python train.py --n_layer=11 --d_model=192 --n_head=3 --n_kv_head=1 --head_dim=64 --d_mlp=384 --vocab_size=2117 --activation="swiglu" --norm="rmsnorm" --norm_place="pre" --norm_eps=1e-05 --positions="rope" --rope_base=36900.0 --rope_fraction=1.0 --qk_norm=true --attn_scale=0.203 --bias="none" --tie_embeddings="early" --parallel_block=false --extras=["short convolutions", "capped logits"] --init="uniform" --init_std_qkv=0.0361 --init_std_o=0.00768 --init_std_up=0.0361 --init_std_down=0.00768 --optimizer="adam_variant" --lr=0.00222 --lr_mult_up=1.42 --beta1=0.95 --beta2=0.98 --lr_head=0.0177 --grad_clip=2.0 --warmup_steps=265 --schedule="wsd" --decay_fraction=0.821 --decay_shape="linear" --final_lr_fraction=0.0 --batch_tokens=65536 --seq_len=256 --doc_mask=true --train_tokens=309300000 --steps=4720 --dataset="wikipedia_en"
Each number is 128 + 32 x the weight over its row's rms, rounded and kept within 0 to 255. Layers, rows and columns count from 0. Numbers have three digits each. The size before them is the row's rms in percent of the matrix's.

# gate: layer 6 MLP gate, 384x192, rms 0.119, rows 97-142, columns 0-95
# up: layer 6 MLP up, 384x192, rms 0.12, rows 97-142, columns 0-95
# down: layer 6 MLP down (transposed), 384x192, rms 0.0798, rows 97-142, columns 0-95
gate97 103:106166128150172095187087115178120079209171124138142115121168118100120077153143139115163080100144168142097125150062198098115155121102127107174122096088095125146095131137141088148109079089038166101126080177133066171136120127129089162190113107112111109153129148123118110110116164081176095133
up97 101:151134147117131161083119154073118105182126174144130128119147081071125094098127149085120109124100142144150087163102120042140114122146148166155143102133105138152181160103133126123125115059168116143093135144112155169070121156168182133126125131162087130167085090116052093133161166152088103160
down97 101:111144104178209113172108135126107118087120142122211117053153116134154107150131166126140129121122146090195070104126120135085099135117101186194061107094151138131113161088103169108108139134153155185120158123143128159127099145136181136140104150101037132128071130133101078109169113148183162106
gate98 093:125082150130124141148162089087126097086140118128126091177089150126132135128131158198127143098110139107116184113154136119083093148181083055104132124111082112194152129116123091173174153138155120205115141168134048132112136105138098122156189141138166144144165115155156149096134159108165137080
up98 101:160098128104155066128118088130226146097115113130150117144166102137139124115105108123067150092122131139091133152149099176140131168138112128101077114113174117133209164105074117189117154163113139059141079062170068154138125122177147100133070121112132101147133174143156156145097152146166146145
down98 100:100117125119143114128088116145162084100117047113127124182184104133134109146082108140150110121137071111077153128108138117163137159106127150083162130152147093106163066119150084136148047176077037196161061174113089131124135166097121151122158156119112131117110133129113115093185183136176119108
gate99 099:144125131115089108096125167130190125083113112132133107131094108105198174132057139130207134186133142098091179128167105125148126141106113085154122148156106158162139122175098197172136138201130118145146121160081117135110174165071154134126091099133043126130096130122107162121097141066129086136
up99 102:134076088126113132085138137098107146129089125129089108133144169123149195133082125099123129145100134140135138084138175118078136172070234102118144119172115154180127158175105123115185160137120055084184102155093129120129085108112162067109118043118170102059099119122090063115088136175124144059
down99 105:134131099154136077107111170118096132090161198131086165136097128081111127066130132135149117088138077148083083089128162090150143130123093112108062139141096174154149140113118181078150118141123093092184175140124162097131128148088138165105125159119106133122147080067085142085073070107120146203
gate100 098:107131148143123159083128157090152113100107203119091197090149191092130173112163132061091183130100170121098165127085133136073143155111164154082138118096104127121088127091140135134097139146156156116135093150107074146138105143089101150173068123107121119137092145106053171152146128080150060120
up100 097:131077141140150114128201107142159075132095084157079135144100165139142126137163112140134145196118130090172152102142164138162109140178137164156148139138188114096106135086105125118134168186187143125150131091147123162157079153175098184099173169165123064151127146147217087099124118168140110102
down100 099:121141153122122110126092141189115171124115154141145140201126136227146060112156176133105155113099160146124097130054187067122111129090096072177140138143118131106087163155149168121089080140165146121118197141163180114118143142097139140138075126149100105159194167154083177132133070154112163157
gate101 098:114169149138099144071152106142126118142118175108137082130177100116184167099101106153177143077156147168100127145131160167109126215126213077098157133181102093124137106101111096171115167096156125062129097096100102133091181097140168126125163124106156058181075118120125163147121134114102149172
up101 102:129147070146120182134143096133044131146096097126162130112096100093106127115161135198131148109106156158111152103129138099162142104216139093100151143097199097149118090115101110105086108108112076133092133090126158162106101126197182113120130107144162111099146153149155186102183133122099139190
down101 093:106139163083113108141084129154130121168120133140120153129138121063117079095118118098144117092080122128168088148146110182147091041143093123150053127110094137126158077198108104164141147168109155186130186130157133146130128205089080148120140175084101181161107101185113117197131108170108132094
gate102 099:110138131119109131148082120142092093135177157177108099148160148128166162158163148159113128133107138128130140169202146172152077076142114138143152073130099155111149156133114083130060168153173136046170078154087096150156095090182087132104178102093115109207163129094073137190125171132137135150
up102 102:162066113140141096156173153101145131166112155069151220105073122120081159058115134117098103064144119131089111150089155061131204134144140135092168130172169102130153139152134127081142094116119136141148088133088139193138147164108126135136129142090120120073091117166182114081093095146178143125
down102 104:166172130178141091113142140125086166126156145127101120148118111236171129176171101173115142158135130114106099094109161137087153145127157109143155133064181147112099107094131121096069182146168122114123138134110088087082116108137153091079141154104133145130129108153181128131193046116095097162
gate103 109:135092114069105090102149114111128147116099151128140148137139094173117141114158194156046098115133167147160098151137110089154142133098102122154113092133119183163139129100083135145183190105166085142095119184133079180115161082166108164115090068179146106105071175111146150129037128111151097168
up103 104:126150148159081126116074051115098146092125076107136116164184139145114102150126121153104097111142050079103108128112193142113105114108130117109108110055122107143161102097108154174145140173126118087144137136170148124065122127149126175086085138158144157163161155165133121162100101143128160082
down103 109:176125111173111078074116152126139090141107104098110092180124075114180178121129110178089080110132104142128105126137100098149091169137143081096175138086189078117117135127166167110145130136144130175087108110159144101067079083092190114161152116134100166133150090147133121123147117141157104124
gate104 100:088133084136133089122108108161131174148153119145083097142140133069095143064136103068098128073098120176101084088111114099122108135126179073106109087174153164143175117173144106089120175137065140101169074152131173121152103119131165130098155119077153116116137185164139107145120123101145090129
up104 095:146160176118164160092135079155103109092086115194087137142117159107136153157187094149136124092122161068107121121141129112107106107101143154171187153132130109129058151114206103125173149168131107159078098166139118102222099130076147139079110111074126163135144128158129144102137091142044064154
down104 098:167122108174093123090104176102122065105146109111117102170171107148146119091156161174105195092141119152078107126156166105154130176124117142139143147081119134123172177080137105152093139160138115102111135098142111127096169146160030121076106125144137166098072105156147119116074148111103197124
gate105 094:181131155114124107137124064203133184026149130143159111146132100097155115106091123094190121192149141140113130135086125168124158107168155160158173139130104152158136161112127133165104135189177117170137069103107124144132106151135097108171085120080173142151099100108127147118121121081137146123
up105 095:191117094173116131169131171145121118132205069109119080125133121163038142081129148189158132126181101061162140082111134091122131103156118140129113170098186140178169087130182119126057110111189104125104173156163127114122106127110086186063175157105107152098146132094193095152150118148094144099
down105 099:068138154100119140113164168144167152152131151091037079169149165165090183098183137147120130065153138088147157108099135168102147167094119070177089161118128166138084165136072155143150175115121109191112093152139143081074128148083132151098120051087157192149157163150193174121079126122155136133
gate106 098:164099132178144126106155115196174155209165178146116122150171156132118136136157120085095069161086131125156090123179101141126184030143134149174125033154157098114132111101101107152143110083171125088115102190138141154167149088104140171143126091113119124156084126120088080096119121121096131154
up106 100:140127125145073072141115169169197122135114092100118102111158109184098146127138109098126071125151140082125114062124165165149159152135025116142099027181159131126174106135115124169123157153131146094149169101200135110106104132139113140087122095184109119084166155145072109132160138124140102102
down106 102:132097103123112140116104172161199085101112090152102162093095135016184129190146129097102088046094107141141134108159098156105154112159126172159128128161103096125155083124067109168140139163125143156154091135120117130196110115152098133134140140150092178085110072124097167077127090062137136108
gate107 101:103111104135074145173153083157143117139126170095124139170115130095075092113147144125129169180092152145118143182136148114147136099179086108083075131098127170160142116142097171123116150091155118132150094043100100103134153090086113146114136059149057091111079147115204095115125102116114140155
up107 107:111116120140167114118113126143105105114135145140045087119128122171092124105149145111161106134104129109119070195121090127106098126118081160128096133125082170154113114116105162073070124124112129069128137138110145102145141161200087097152118159144126084127110107118082086104111203139185130131
down107 108:137083175123108118197165120131119182101126149111119114148144149206145080096116133117146137161139081161160156065128117112103182108180146100110148139109140136167143125127116158162144188086196168089166113123073139141123148111116121143142195140056065131092051114161162109146118166120121115154
gate108 098:111109132127108147118100106106169132104161091074071153133148092152103071121152101134105155143119145124113135245140149098065074161142117149174184103088162147101113108096061089102184074150128115149074120138078159152120123072094154116139129088130042140129116175154111156108115113110156126097
up108 095:148085088097144089128124130141106135134092145154118101150117138095217149121113081121174155120144189152095103122060117136106149118107126084148078158164113156122169147108140147149128149128142152136186161111110145075058160088122078132161087091100112128131121100132090119190129144098097144128
down108 099:130151136137114145169170082138203098172131119100152089130156077141085176124148100145152134125093160150127109224161089120117123143070127166084105131148192114149140134106118077134142098110136160170088130073146149177102138150128110183132092134188151109098097154154107067165125105113184134095
gate109 099:122168118090131028097110114155137156167113132097148158131130088118154108112086111144116113136113191112099131184112120175132108187120096145115177173093131110131152118141075101125155139168231125153123204124132123095118134113175116114145088097131092190105155124186100158153101111085108153122
up109 096:081135154117115135120095155064093094132112071099090117084135139139131171229130143180157171106094118092142147165070198096146116119142141126143135087129098165156133111108086111174138161143102122113169129135160128114099075146095036101080151177134170154113117175134167126195152099190147129104
down109 100:169128132133156121172080198160105104074113134174124088135124097110130057179112194128181075154161165150088157101174150139154068131097105106139074165096142100095087105086079152137122134098130113158145131108110085142118127144158134114120140128097094059175137128145104074109141164073150095131
gate110 097:114118156114108118142110161165115126120115188150115055204116128121123216156088120167143155118134145118128095130149172123135152140085105051140157114162141169052126130152095112111095131124154125123146090004140112103134115113086133091147121116096065107187138099084175130126090143098146123177
up110 095:116134145108093141138098196133123125139158138138154120139180056141114120117171137123143196157158051113128162137129160141158070192160119162091151131166155162180127086104083128140114131133169225122102074120112119132094074126145126198151164161141055130110095108145155082176099104120126078126
down110 096:082125127188159110123127084160079171163128131094090101096134102172106166142169116127120133121095165089172064100124111121092074134148119137176134146124074161068108158206153118124163119108183133105103160139145110106101196122087114108171161136122144130154118145103174106135156127103127150139
gate111 099:101132098177163130147067148086111142157128123182118127186175141055164154056181128114190105116150071101112104111136130069080088091107073134110108125139105141181117100145135148150164170163148081084108189135134145178138147091141138129163177106113109146116089090172177146096155126064189177120
up111 099:110163132090134099143131133128128121136166170172135155096135096123153176152137144075152107129107136146123155134146115147178115112150128138155122138077159150063127115131074102126254141104124118169085145124181129138162102181172133115116139058102177061140189139100152119119133151112205102128
down111 097:109137138127093042157112125185140070186082129057128184082069102102137088132139128102165128126080132181182136221139140161184137067185124136145091118130131157102131086146141176144150123143160128131119112124156142125145083131116120234159077142153141062125137134110138097131111116087164096120
gate112 095:082151099131118078143140106142066181130052167187138125121107123195150144159136122114163151161104143129079103178121123116122115149079134162104111111138087119122106084141092117095177106106106099133116157178136074147194116109145086165126134038167126142071108197172161115071153075168104162138
up112 099:135106132169059144138141185089168092120145112139107102156186074123090158086129185077092121139165133136158122127148142147078151130127120077116163150134108058125142119158087107145101067132153155146085156073068188134153123116118109090177134130115113148136111105066127177156075159101120127122
down112 085:125156140116099126136166150130102129150070137129182084155128163255132109137162153064137122157108103146131086157134100124118146153148140108117108157160164130110131108104092097135119165079108104134132123127180048151139138061112115136127122084109100124182131169149118134100075138133158114093
gate113 105:110080100194072153124134162155104107169109190126114113158138203070159127120112101096176140097122122085124140114127117163107123073165069111082146166082067147110165184081175127198111128107127139195079156123113153159119099127136181153089112107111138109147124070126124203139083110123105126162
up113 102:122105126152128114087128106092079161108062129138172081123162093123098154194127105146060119141148112151109097117126116133156136143116199156173125113089166110117094140098102128149190109122125094140208065136160147139132094125149124096183136155110082128180130137095122136157175156144126136119
down113 099:102121116122127150111099141205135128212189114115142100121125099255152137132138127100193154128112127135142175157165175101087099172087060102133136073123125137115089165117096102106131088165147109107099134169128123094133134149180172125071127129180161198111091123156074106103079178140088158132
gate114 104:064157084162133125141133188125111137102055143145111160113167115171120130083123121115092144073118156141097122092103172032132137122127122101100123148082136107096131121137141156133090067056114171122155096183125110046139147123166207163171119089106121156105100136156138099186162090096118130181
up114 096:076175106127082143131128119155123140154174139115121164146195114127166153166216175129057099095109100142106135102100172130133117172196151079159179138134111109090109140146218123123132146107103099088101189162144109119076119152070189181148143171163132157089136183127135186124104144119122101140
down114 106:151148114113076082137112145163104130210161139135185183133156160016216089116119087151181129107113176147119149139136157148136161129081053106085099250106157164141152132068125159103123117114150115112088175165133138079107121180127170154147149119127159124134096117164118154109178101115190136153
gate115 097:128156122144124101120135108161130195129148190125084142142114116093135142138120081139163143151149131182121139101159142082126139207131120083117141167091122146141105185117143133167172122163132100202119142102126182130126088112059172147199139162146141141184113111098160102134134138115130156110
up115 096:109118124171162092171137195067113127114126090130140153092129202129082070152108081107091069121193133115108196091176159165163105089123125134107195157158137084154136165106123087135136127082119120183128179148118145071099097099112110094077146111162139087113134162088095135148180088149154074127
down115 100:047125123174108104146093109041078153142163113068125095083140154122166114137119118073130103147131131152101138089088159105133110177158136171128078158141173142158131149147095160086169139189148114082153174120131121179156158070094094071116176175128156176100120152086204136086153129126117112135
gate116 092:078148152191054143121127169172132076050086151082112175102155098154112134105130131127145096127107172108105149065189151108115108173169202219110108154136107157115158114064153176137136111121110109133114096152133149126173164113043106154182227179108127025125116090102112146149115138176135193150
up116 092:148112121132089172095124102149171108122173100099106139137113142148117092120168106223114085148107153153141161096137116147142140116187092106133207157048155177175167153127106164114111152152174109155141116133129135136157141152104139121139162149136115143127176120138144125157117072124065085118
down116 103:120141103134109109091109142124098163135120154136099128119153087070135071124144114117080206115130077166084151167146114105129076152134098061130081194124135151134137137122137101167167111136144150169172160138151070129049176171174119116106054139114172116112114160145172149128142145088227101171
gate117 095:132166122122153082089043166143067116118129149136136123117145110115178101102150163201191178115112144156130113125128136121186125127117090160126167154142159079140097076131175042116076147149114133183136147165115142152124106138129149156202129127172164073154096159069143104148146116193140141177
up117 088:113141172165144116192106058228177167094150086060125169116136131115135136131127166122080156134147120108134152098118133172160152142122079155130132169142138099152207119075067174166161139132087124152147130135123099141123124146127100124055136149089130154208102126152121106174113183107080158095
down117 090:140133114103143126082125172056154159160139120166164071134146160102062113211142087134103105170176077138128122132119138119067174094095096115110159112099093207136102116129163091100113180137133121061150137090122097143173124095177147098118101100170121070188134198128112066165059084147233103113
gate118 103:109100116085117078068143159111104125192105144161081109147125066123134148125099100063121106151105136122112084145102193103152087157149159155105099102124089130139140144082158131104115144091145125173119108140174131099179118105158112143148083131122136121120128072110191101121134140092168040096
up118 100:071092142146163123082147148090063126145084138130182089069061180107188149161107176145113187189122083127215115143072150131132131149167148111157144132064151209103100120068105174135089115141137150145117130133066123116198110128144120107160119121135160122081117137107097110122144144064117073169
down118 101:139130167171187126130202122190149197141062118121162135085106111113170146153151063095184179163141113140166152111100094082128114141186099156149067100140163131125105112175115138084127128141161174179096140149130133174158153101072098139199065125083101154120137147139114160094115119128151172104
gate119 101:079195171106150161107078147126125108117150154123098157136163118127106147136129126147122105075160163194066095124136102088091182112124152134101156118110180101112149127139145112132113175147140149116113153083122138099169117084108190161132165094156122109117176074072136061136051090111101074094
up119 104:120171113157118122133127105122117114144099135106129168113058021115120138157179124179185143148116142162081106108128147065189144085110086148129176122134145153121192161073183124099114169084073116139146124107105162088131107105156150111110076143187154117160106134166092085063143096141128129160
down119 094:202092135163141123163117107174187134116145132144168114155060128000152124116060121113149097155160132150137117166082118163113048146132148128111095168147158109126167134125139133131132114086111102151162149086108113166029135129190116182125137073054083135162090168090132159127162154138113109137
gate120 101:096114043137092119112107146112111105161152179119129153124165071124102181148155185138089126129153105180127081147085152118108104173155130077174168147121147134116102164137103143161142101052080101150120107180207102146123140135122090217172083112170111152095149153203111171150154174061168118129
up120 096:163104131061092070117128104113119175114152083133069132150098113147166123132151133075113085144088073093146153153090098184132140132109148084109126095110032148124137131133140132126132115122109168165149144110109090082134159124175133064101104121121149087131081108091076114130121146181110149116
down120 099:182149134106136144118143084134095122136130159099153136182153174152141162103107129126096202110129091080063106174128118072099147132181180118124140126131087179114138111111119083166107089100121173133157095050080141202111129109056163095162159176124112156077130122138097115117084090167039139120
gate121 096:115165163157132204070182157066127132122150175178131102130164085135127084133191184149102092111144148138139113188105080116082160138139138101121074088189145133058141107134151163112169102133141099181171118138119093054200107082101118144086115100174168143119119123173132098084083105106149112145
up121 097:152220156133101181060125127104122153116161183118083064065140107089151128121168122146164090135146120131175137170108131077122143131146078156113109131143166086117187133150149168104146125169130106092175101132174116047177102157095150130074153130107154085147134118161077107123129151094131150098
down121 091:128131120157066143146128149157140133195127115171192124170161141000033140126068132170141131132154116093171104107140119170122116121156140109117112119085131113168131175081098069177084136102159136156121137122126136090088168124148115120188135114100129096169169074131083082090180139126096134145
gate122 098:120117133121134087101154119118138193198071188131120120104160084086161125149134126168052083177084154145078121137080171108131111142126150170150103067053144135142184112139152106100091090102098188127159131117118131139130114078108115135118097114131147127130166067115151147163144123144111064090
up122 094:079175130168097136152174097131104172126079199137145098105159107134158097125132107130128110156125191151133122123109141064140121156156185143180111135077182136106095086099156197123107147116120158155109116110063096169080156175108151150174104146098083146154087103118155113064121161090142167122
down122 087:146197128046141101102134130099161031107134169123148154149140173077164101169054129187089140157108097102123144104063135179155173090093153133137145120155150168136156122124142054146140097098092140065142128162133141188118112161161186097125083131170151118127142102168097154141143143105110130082
gate123 100:144114090140115080077123069147157191079133153127184095110127168167113197077137123152084134133111180172106133114088088115124133037100134121050146127131124165128120154052114107141112114134138167114116186128117145128194151109155106206168150142100142174151119162147122101125129127121184133173
up123 100:138142137162142087133106095136156096099164119100118100118111222118142151126115094108169095119178188145125200126126109148143168108092111134077104128123111173170045127102117209143096151104177157164113157113118146140194122127114074144158083111103129142091110119153121106147112210135123080077
down123 095:139148106067149161173141118143098148067134106122154105108154176075131130084102124111062128081156177127125076125180098105145092139085153158124136175139152163170177080027167150141062130160120187142126126090171119140063096117137116128142132125078166138121138124117104159174158174130121121148
gate124 103:127119140150080156043140115116148123170159136143099143150132085139198125121147101191070183140157129146125075090144126155157154148151091112120121128138149128132135119178125087136137135130110200180153157145069072103166150121124126215112129131132133142113141049184110169152119095065153116102
up124 103:172154094125149058153113091115185068172086105087123109126161124128161099110131143143142192128137107115117179103175140154154128087176127053143135109176114178156152151124140147118080132182130055103160092106119103135092167134140133121141109096164082181105103115159105174135121095104149181113
down124 100:151142157143164121116095123101148181183091120129143103101121114115176174116204146160073186087109127167128094150151113100114140104115179141108147139153156063146122106137157134161139126119151084215104172159127128127110152136162046100125088120106141181092191143131105128151102136120151060130
gate125 094:125130176106095116099157166098156113117114111162100135132074122162126127138062083122187135134132116099173126124136107108137116141112168118115085114166064123086089120097083150130194169111166156126154185140173160095131169102062085162139136142110090116189142139138119098159113125176097159098
up125 098:092115124151168130158179134105102128153159123145112087131166157097091122155203137065154119082140100135185154089146097152129121112088090113139148086173123115159173140138137142092157143058108120111106198101144154107121188134176083155070175092076108140108080202162113140132145096144173135127
down125 102:180120122079100059123116167063172039171102140108137171120044120165139136125094113162173115164149152128089115135169143180119217135092083151145114091133109157098111154111123147146108123158161138108149159113130205107079138150160157159130122100162129114175070120110092155151071136181118119137
gate126 103:059129108125138167188114175137116114122154117123061136138157131130088174151121127080170118128102169132101152170073093093093151124126153113121167126140143149067101153103075145117208149093125149159115176149154083054149179078111132165114157093158088171170169118129114160129108113145092129134
up126 097:126104061132126113144091144087139117104137150155130122137196112142167118115139072159147176091147133110106115112150149154168095107146125127132158152182154130160146102126081135128101144164090111163151158120147160089071141124099192124161098134095117146105163084102056106166137071160084069144
down126 103:118138137121096113234079085096171131097171108128088157147154151192063123088155084102188113142144077088121200110042186161188128112100074122145138143135161113102144067108167096137109148145070149096169124130130156129109129131183162154094141126146165163142125121134097210089132141145105093139
gate127 100:060116103090173122118164188155126190139068133103121088135162192079154154125123066095135149193097082115156159150148115144084156121177182114110086188147158132119166138095131151166171144165155157150089115128091083140113130073179137155113087117189187075141068113108112123142107146075104083116
up127 097:138163155141161174157185143177122205178075103126148173121089143197164172137096106115147107116142126126195167122128096141117162158226096087087137173168071046085094081124144091088156165173181132164165177142114134096131162115168093110096095183105123167158136114126080164175116206115130129127
down127 101:092135144076107090094136139145189115069095120143138117141164138037110150172139135162115127102156094103131109142116116161146144187186183103145085196107150152115140120089069140103138123096085083169132095138170129155120119140061116095158122099115155117089191135080123146162149162128104085132
gate128 099:134156157138067144098114144061077159138120136172056121143148147125111165160124096187139148189117180095160126082125149111120169165134070189165183157062094146117148080089214129142125178130127211113140142145157158136105126116106141116155158121111166169117061146127169120136152205138128097117
up128 095:188133149196155135144048080180160162098123143077114128170108098109168114105153128141145190124093089162115138127072150155135077160134122153068066098131123140087107098125143139155144164123134076117135184138125120127234102108132094143140144168152153132055126109149140154122094063135153141167
down128 092:154175127108082146158140126072098107122145192112146151123142138255137149157143171139095126136103127092160142119118149187194156168073114114123125065143134130131129147083148103078115129142092113125093126100140154138154099137157115103075185076154109138164147112150109118139036060111196119128
gate129 100:145137122085141152094121064096140131114149138189105121183102078119156097142151091127114093109200141116109164152087107131139170093141167071134097109184112113159104085156130148163150162127074127128085124119108125103078125089098130150150101113117112078157118108152081159130081103095163139155
up129 102:140195144155136136152128094109104115055116163105132091120138088136147206142081143136154058172114149149130104166106104193184134151164123094118165191112094088172109078139145066166121174095135134126113186122113122131103159199146123113134142145114116109157141139103093156191107151123129159107
down129 098:140091132135107121152084143151094136113201164144131179135205123079133145111050203119172119173177130097171128111157123168126133088134165155163139110125104131084157085141164181101121084136114122145164183126152160102186114158085112158157161175171159102151101118130124064192153089173108090097
gate130 107:137137086124134125106122157160124091110140156166162148168148163111125098096135161140124136133134156092090156140081083165090159146134094069125104144143120155139116142118074135152079125134122150190075166217078108147152104152118163136138147124149180127090096139072097112161083117135132133132
up130 102:108160090111095163086146104177150116173141146122118099113103059101093164105115147089158164157108134126143099112156152116159191062187128123159108168166149111157092108087127165179165148147125132081097157156122120118156116089116176159129079151106142125182094087153097116145114141147154094115
down130 102:160096130128169144136126102128104090127115112171107187131123108075135137190091164123158077218161112119155131136121149129131097094102092161089144161167130163152130085091093090093091113152153089112132058145179106132142125060135059147105128096161110055109133152149103098110158095104132100183
gate131 095:092078150165157126143123150106167160096090101113116130140106159107100179170076136128140120129203161121129096149150176128104108130145144155095139121166103150139110124069156173148149119126132126141103130145102110100123128126147100110148124138139100138206085150138161160117104143081122155156
up131 102:172141128104165136164140101078094135169100117120073037160117176135113174142058172177089126075131149139102103066109142083136122161143124123109175153090118164146109096162123163096037140155126119156138105108126168105099070170132078113168177144082153133166158132076123141162139115167178094128
down131 103:106082106163147210158129076199147121119103153142168170150124122116130121189073168102144087154104134142130127120166129082156103125095130131120176059134142098100155126135105178134122145189112138166094109125167140123146077138130111167075087114148084083120183086142129146124132141115171133117
gate132 097:117087126127091130120080136127135128164120101176111151129089136126084096075113157208115093115097153109119101147104113151119079105141113098041080093157196136092096115137089175107152086061152165165145117164077123156140100129112065162148063119190124158118133155182127196072119142065134102090
up132 100:118148186151126089147098173167127130159176117115172185068138209132130141148189099093136149135160152131087174124036124092155103109120138107102150166082152095094099133151111119172126101153169163078138088138159148075107117152112140107142102054106124143082158128179143130142114161155034135101
down132 100:104117113144127173077129051183102152171143094148055106069111124114132180168123145123144123164074164132108110162176135129062131156058105161135158137116158122127065136163105132134162108102171150167106141141101116173169130107081162153204135159094118155104131109107110146129154161134141121174
gate133 098:128108174115130140112161114167082123125129130179110128157124127157124140183132120134099092195121145130114137140136112148177095131171139132202120070083088098112126106132118156129039189160149138130121120131131117140110128115107114135182127176076043165119104109098100139138117119100154087098
up133 101:126112105126148161203044121150170160153115127085114137118115142097152107102162134165114125101083144118116133082096160092099143137177084098099094138169167132162132209123165123078115144057144103109144101136182148157166174168129149131110106100118147115128115172132134162116171093173148174109
down133 093:123178130097088154123138154085162118148168132148147101065111128212083124111167116094119138149104146154150147162155116097112187173113092088099106086093142154132056169145156078093142133186109136093107101139130147153147140130152110078132171114125172122140161083103152203173051098130111101139
gate134 098:133119134167104120090170173130152122132116139112122152091136140143089151134122098078094124170138154075140160116141147173141086115141146122097130084153120103123103087120120085127137166154124130130095086092141146114115122112132095124074178148160143068089161120131133130072073134146122104065
up134 104:143106150156148134155065094128148134138117078111107108129126153124092126150162100138073144178111141094108110127155151093112102101138131110087153129125162112134132078083149070156169147108137121154095148091066126079131192121132152092123117066122157095126150144125108199180162139104110180127
down134 101:158133139147096124072150123118034126185088115140117119159117164169073183050138117106079142177133155108142114098130149175110192097144123150141180094107146156121156156108163103123100175176097107115134158154176106116164116172129161155115108123114073088109160140166157138146028090154129101113
gate135 101:026093126117107084083163189115165149120070119210145143128117128137098138146157116113122156100104167108159146162135114103169182170161147105118073109150120150128132163155068142137095102065099140106141106108129139144147141079150128156146117053108114115125151147124160141117135076117185131107
up135 108:121141160085183144145101151171146090160135147104105124162158126099136152093120131126128117159108098085083109072148092174114113169112089124157141113128131128167166124089139142169160185160182125149110061093067115118100181119167097152128118117151176081141120112155102143114087131098079071153
down135 089:147107126127144119139105129188130080090140175152076123157165130253104117136162111134064177129129168173135107150115139118038125125142113097050096124093109153131137087123130155071047165129126146112120133160157135129175116070076108122096186162164053127179161138133127111122078095122129137130
gate136 099:137208170120085142119172137105119082169234144141066077157104143113148058114139134163124124124124118137090177130164101092122123142114112037151118162114094090136139121066107108113200134182072182144143156168154136161162157053137116112133110097067111136131081124081132150136084153122122091135
up136 108:114192136155108127129164198098119095174123131183145108153141156126101115141148154138133139126152115213149089120134103107103102154104111085120148106062170153162114150161070149153084133113075112147111076162158186115121136130061191171141076124131120083137094190086116165142121119137146125083
down136 103:132122096116126086085103120134133074127102111138142133156090134000115118137168189100153125143177107096163120092097138073122113084138110099094104130126178152072141115172158157130134088091154157069195111187161069070139133196137109103182158151132207129178121119119180144176112093114093138093
gate137 096:143135053116140102056131097071160163147128107176149170121182138090098077061155116106170140107072145127067156148099062099115134141070107182083052095118083167090083104175081114094068112105145187128172096137096141126175186070140118142106092125175086111106109120108159102091160123092116150134
up137 093:130121140217076128164107060166115147089138164084110139144110094129143095156100145125084155132072119090114129166147110144162209105172131172093077162146146076127068182102110122153191114132081132166152112109152149113101150143130105115091123109088120150111163126110155141134113109114152099125
down137 096:096089086155137154103169117103082135087178103156074095150193144146132135119118124078042112149114150117142129114085141122182112139142022160122133160167112113052089169154185150148124141085116181114168153121099113151112166130059128146088114184161146082064120156111175131194141138107129065117
gate138 102:148123133122136140104126083126090083100208161174043144135126117131143140134120225165143153138068179132159154142132189091127134160080136162089139122121133141144082127197129134153108111129163181119085155134144142097090180116156147096103079103165108111178122115099116142162064150141166165130
up138 102:149110026183099158155109107123109158104153147144177121145186128103116192112116105119080167147108136110144125141118160143116095101130103172135141146113164155135151112106141120124110123058111128108101091060119096120189133129132105138117158093126163115057114114094117142147180130147152140141
down138 106:157114126123114146114122136176081141076109129125142094124121161203062165136126156081091081085148127157097148129152142123177076154141116098132111202167150210139096107141166137122160138143178123135119128110082045128129087109106158152199098168138198146134119120179120133112140111154190143118
gate139 100:127078142172138160110134157132177156167130108220107108146167176162143119101131153100170098125195139118127167147111128103142087161091159104158095156131150123084166148161103123090095094127136125134101156085134114070120156148146107151093069107147104084069115116143087181128095142108132139122
up139 098:166144101148126101150123152132174124189162090083141110210104088168133153168180061132104109139128134118130079098111190097077093125142127154162100123138110098170102112103124102119149171085111149133114085088170167095138147087144119137076120131201137130119068155071178147139100128063126130171
down139 100:095109127119137128174122157090089055099096148127136171152138099057182145165143094138060071186124096160118168134183120135172128157116139076103108134097134142174117050115156053152145107108115163166119143165120122178154194140163168197151138147121091169163129114138138140129133083113105179134
gate140 095:141098151147114153151146126170125197088133123123128156153110100099083106121158125114084122118141145151171107175088158126068105109042147124140140132117132104081165119130166110059121151077161120111120113190086063098111106097145150159111154113169103103175149197086151158078153101162155111144
up140 092:152118204136164120129091127105082117096182120115115196142150108085106144045114153170134132120127141168129055113135127084095130087179047134190153151087108105177120133181108143090095147129125049150127100117114117095124176132148077155163095141132150178127103087154148081145132137151135171103
down140 100:187123098119118127086128147174172148167153122150082089163148140174132161144179134134089109143112157108181183124106148137148131113084186121131140103146135126183193105099141134166071115149120142138141099102139091116155121179090149125130101121104108173138156106122119169111132083133162074117
gate141 105:137119143097131094066161041107104098154095142079113085122137138097161087140121174111093077167083190147113044169124106072096186136107116112112108161152116092117130153121092113096138090098137165137105173122102115107108163083100146094126173119139136073108069151151135108122103108124157134141
up141 107:127140172069120046113166112098107111142128124097142068132141091068064065136151143129096135087150136135123145184105091086104165089137103117101071074129088088130139117111140144094175129176112153086118132138135092093082156125176121111156147185121189177067082128111082165165118141132142117171
down141 102:124196128132112167136077150162112147106153115058130115114186136118125162136141128115118187081121102128208152063127198143096140136133144083132161106098136128150131145130141079116112135220109131106125169134118151119145124162174143114149102077172151118118113121118149121132114163063103131169
gate142 098:056132127128118098149137150068153173116119158162094152106159152109093136071171092125133167122180096148035127131179103110085156079098155119152125098143106153095108180172103140111120090069115162127140087068128109138077174117093152117108095097120168170105140117102131169117110127065134129122
up142 095:124117101118085172107170160058140115119095088133090107117131104114148175215071101107191112180146146141180130168098092143107133100113110132095129112137130194093071129145142084102091132110107107172091203170133080139103101168100088112078187063150125157174116147165112162124131056134137121115
down142 096:101146149097122106110164117162163188151090141077073145151150132141137122118162132171088172148098143084092122094098107144105122079151099121150121130220107135161096121129122111110224150127111142159104139139152063146081072089153138177108142111159175137114187150066086100162087187141133129097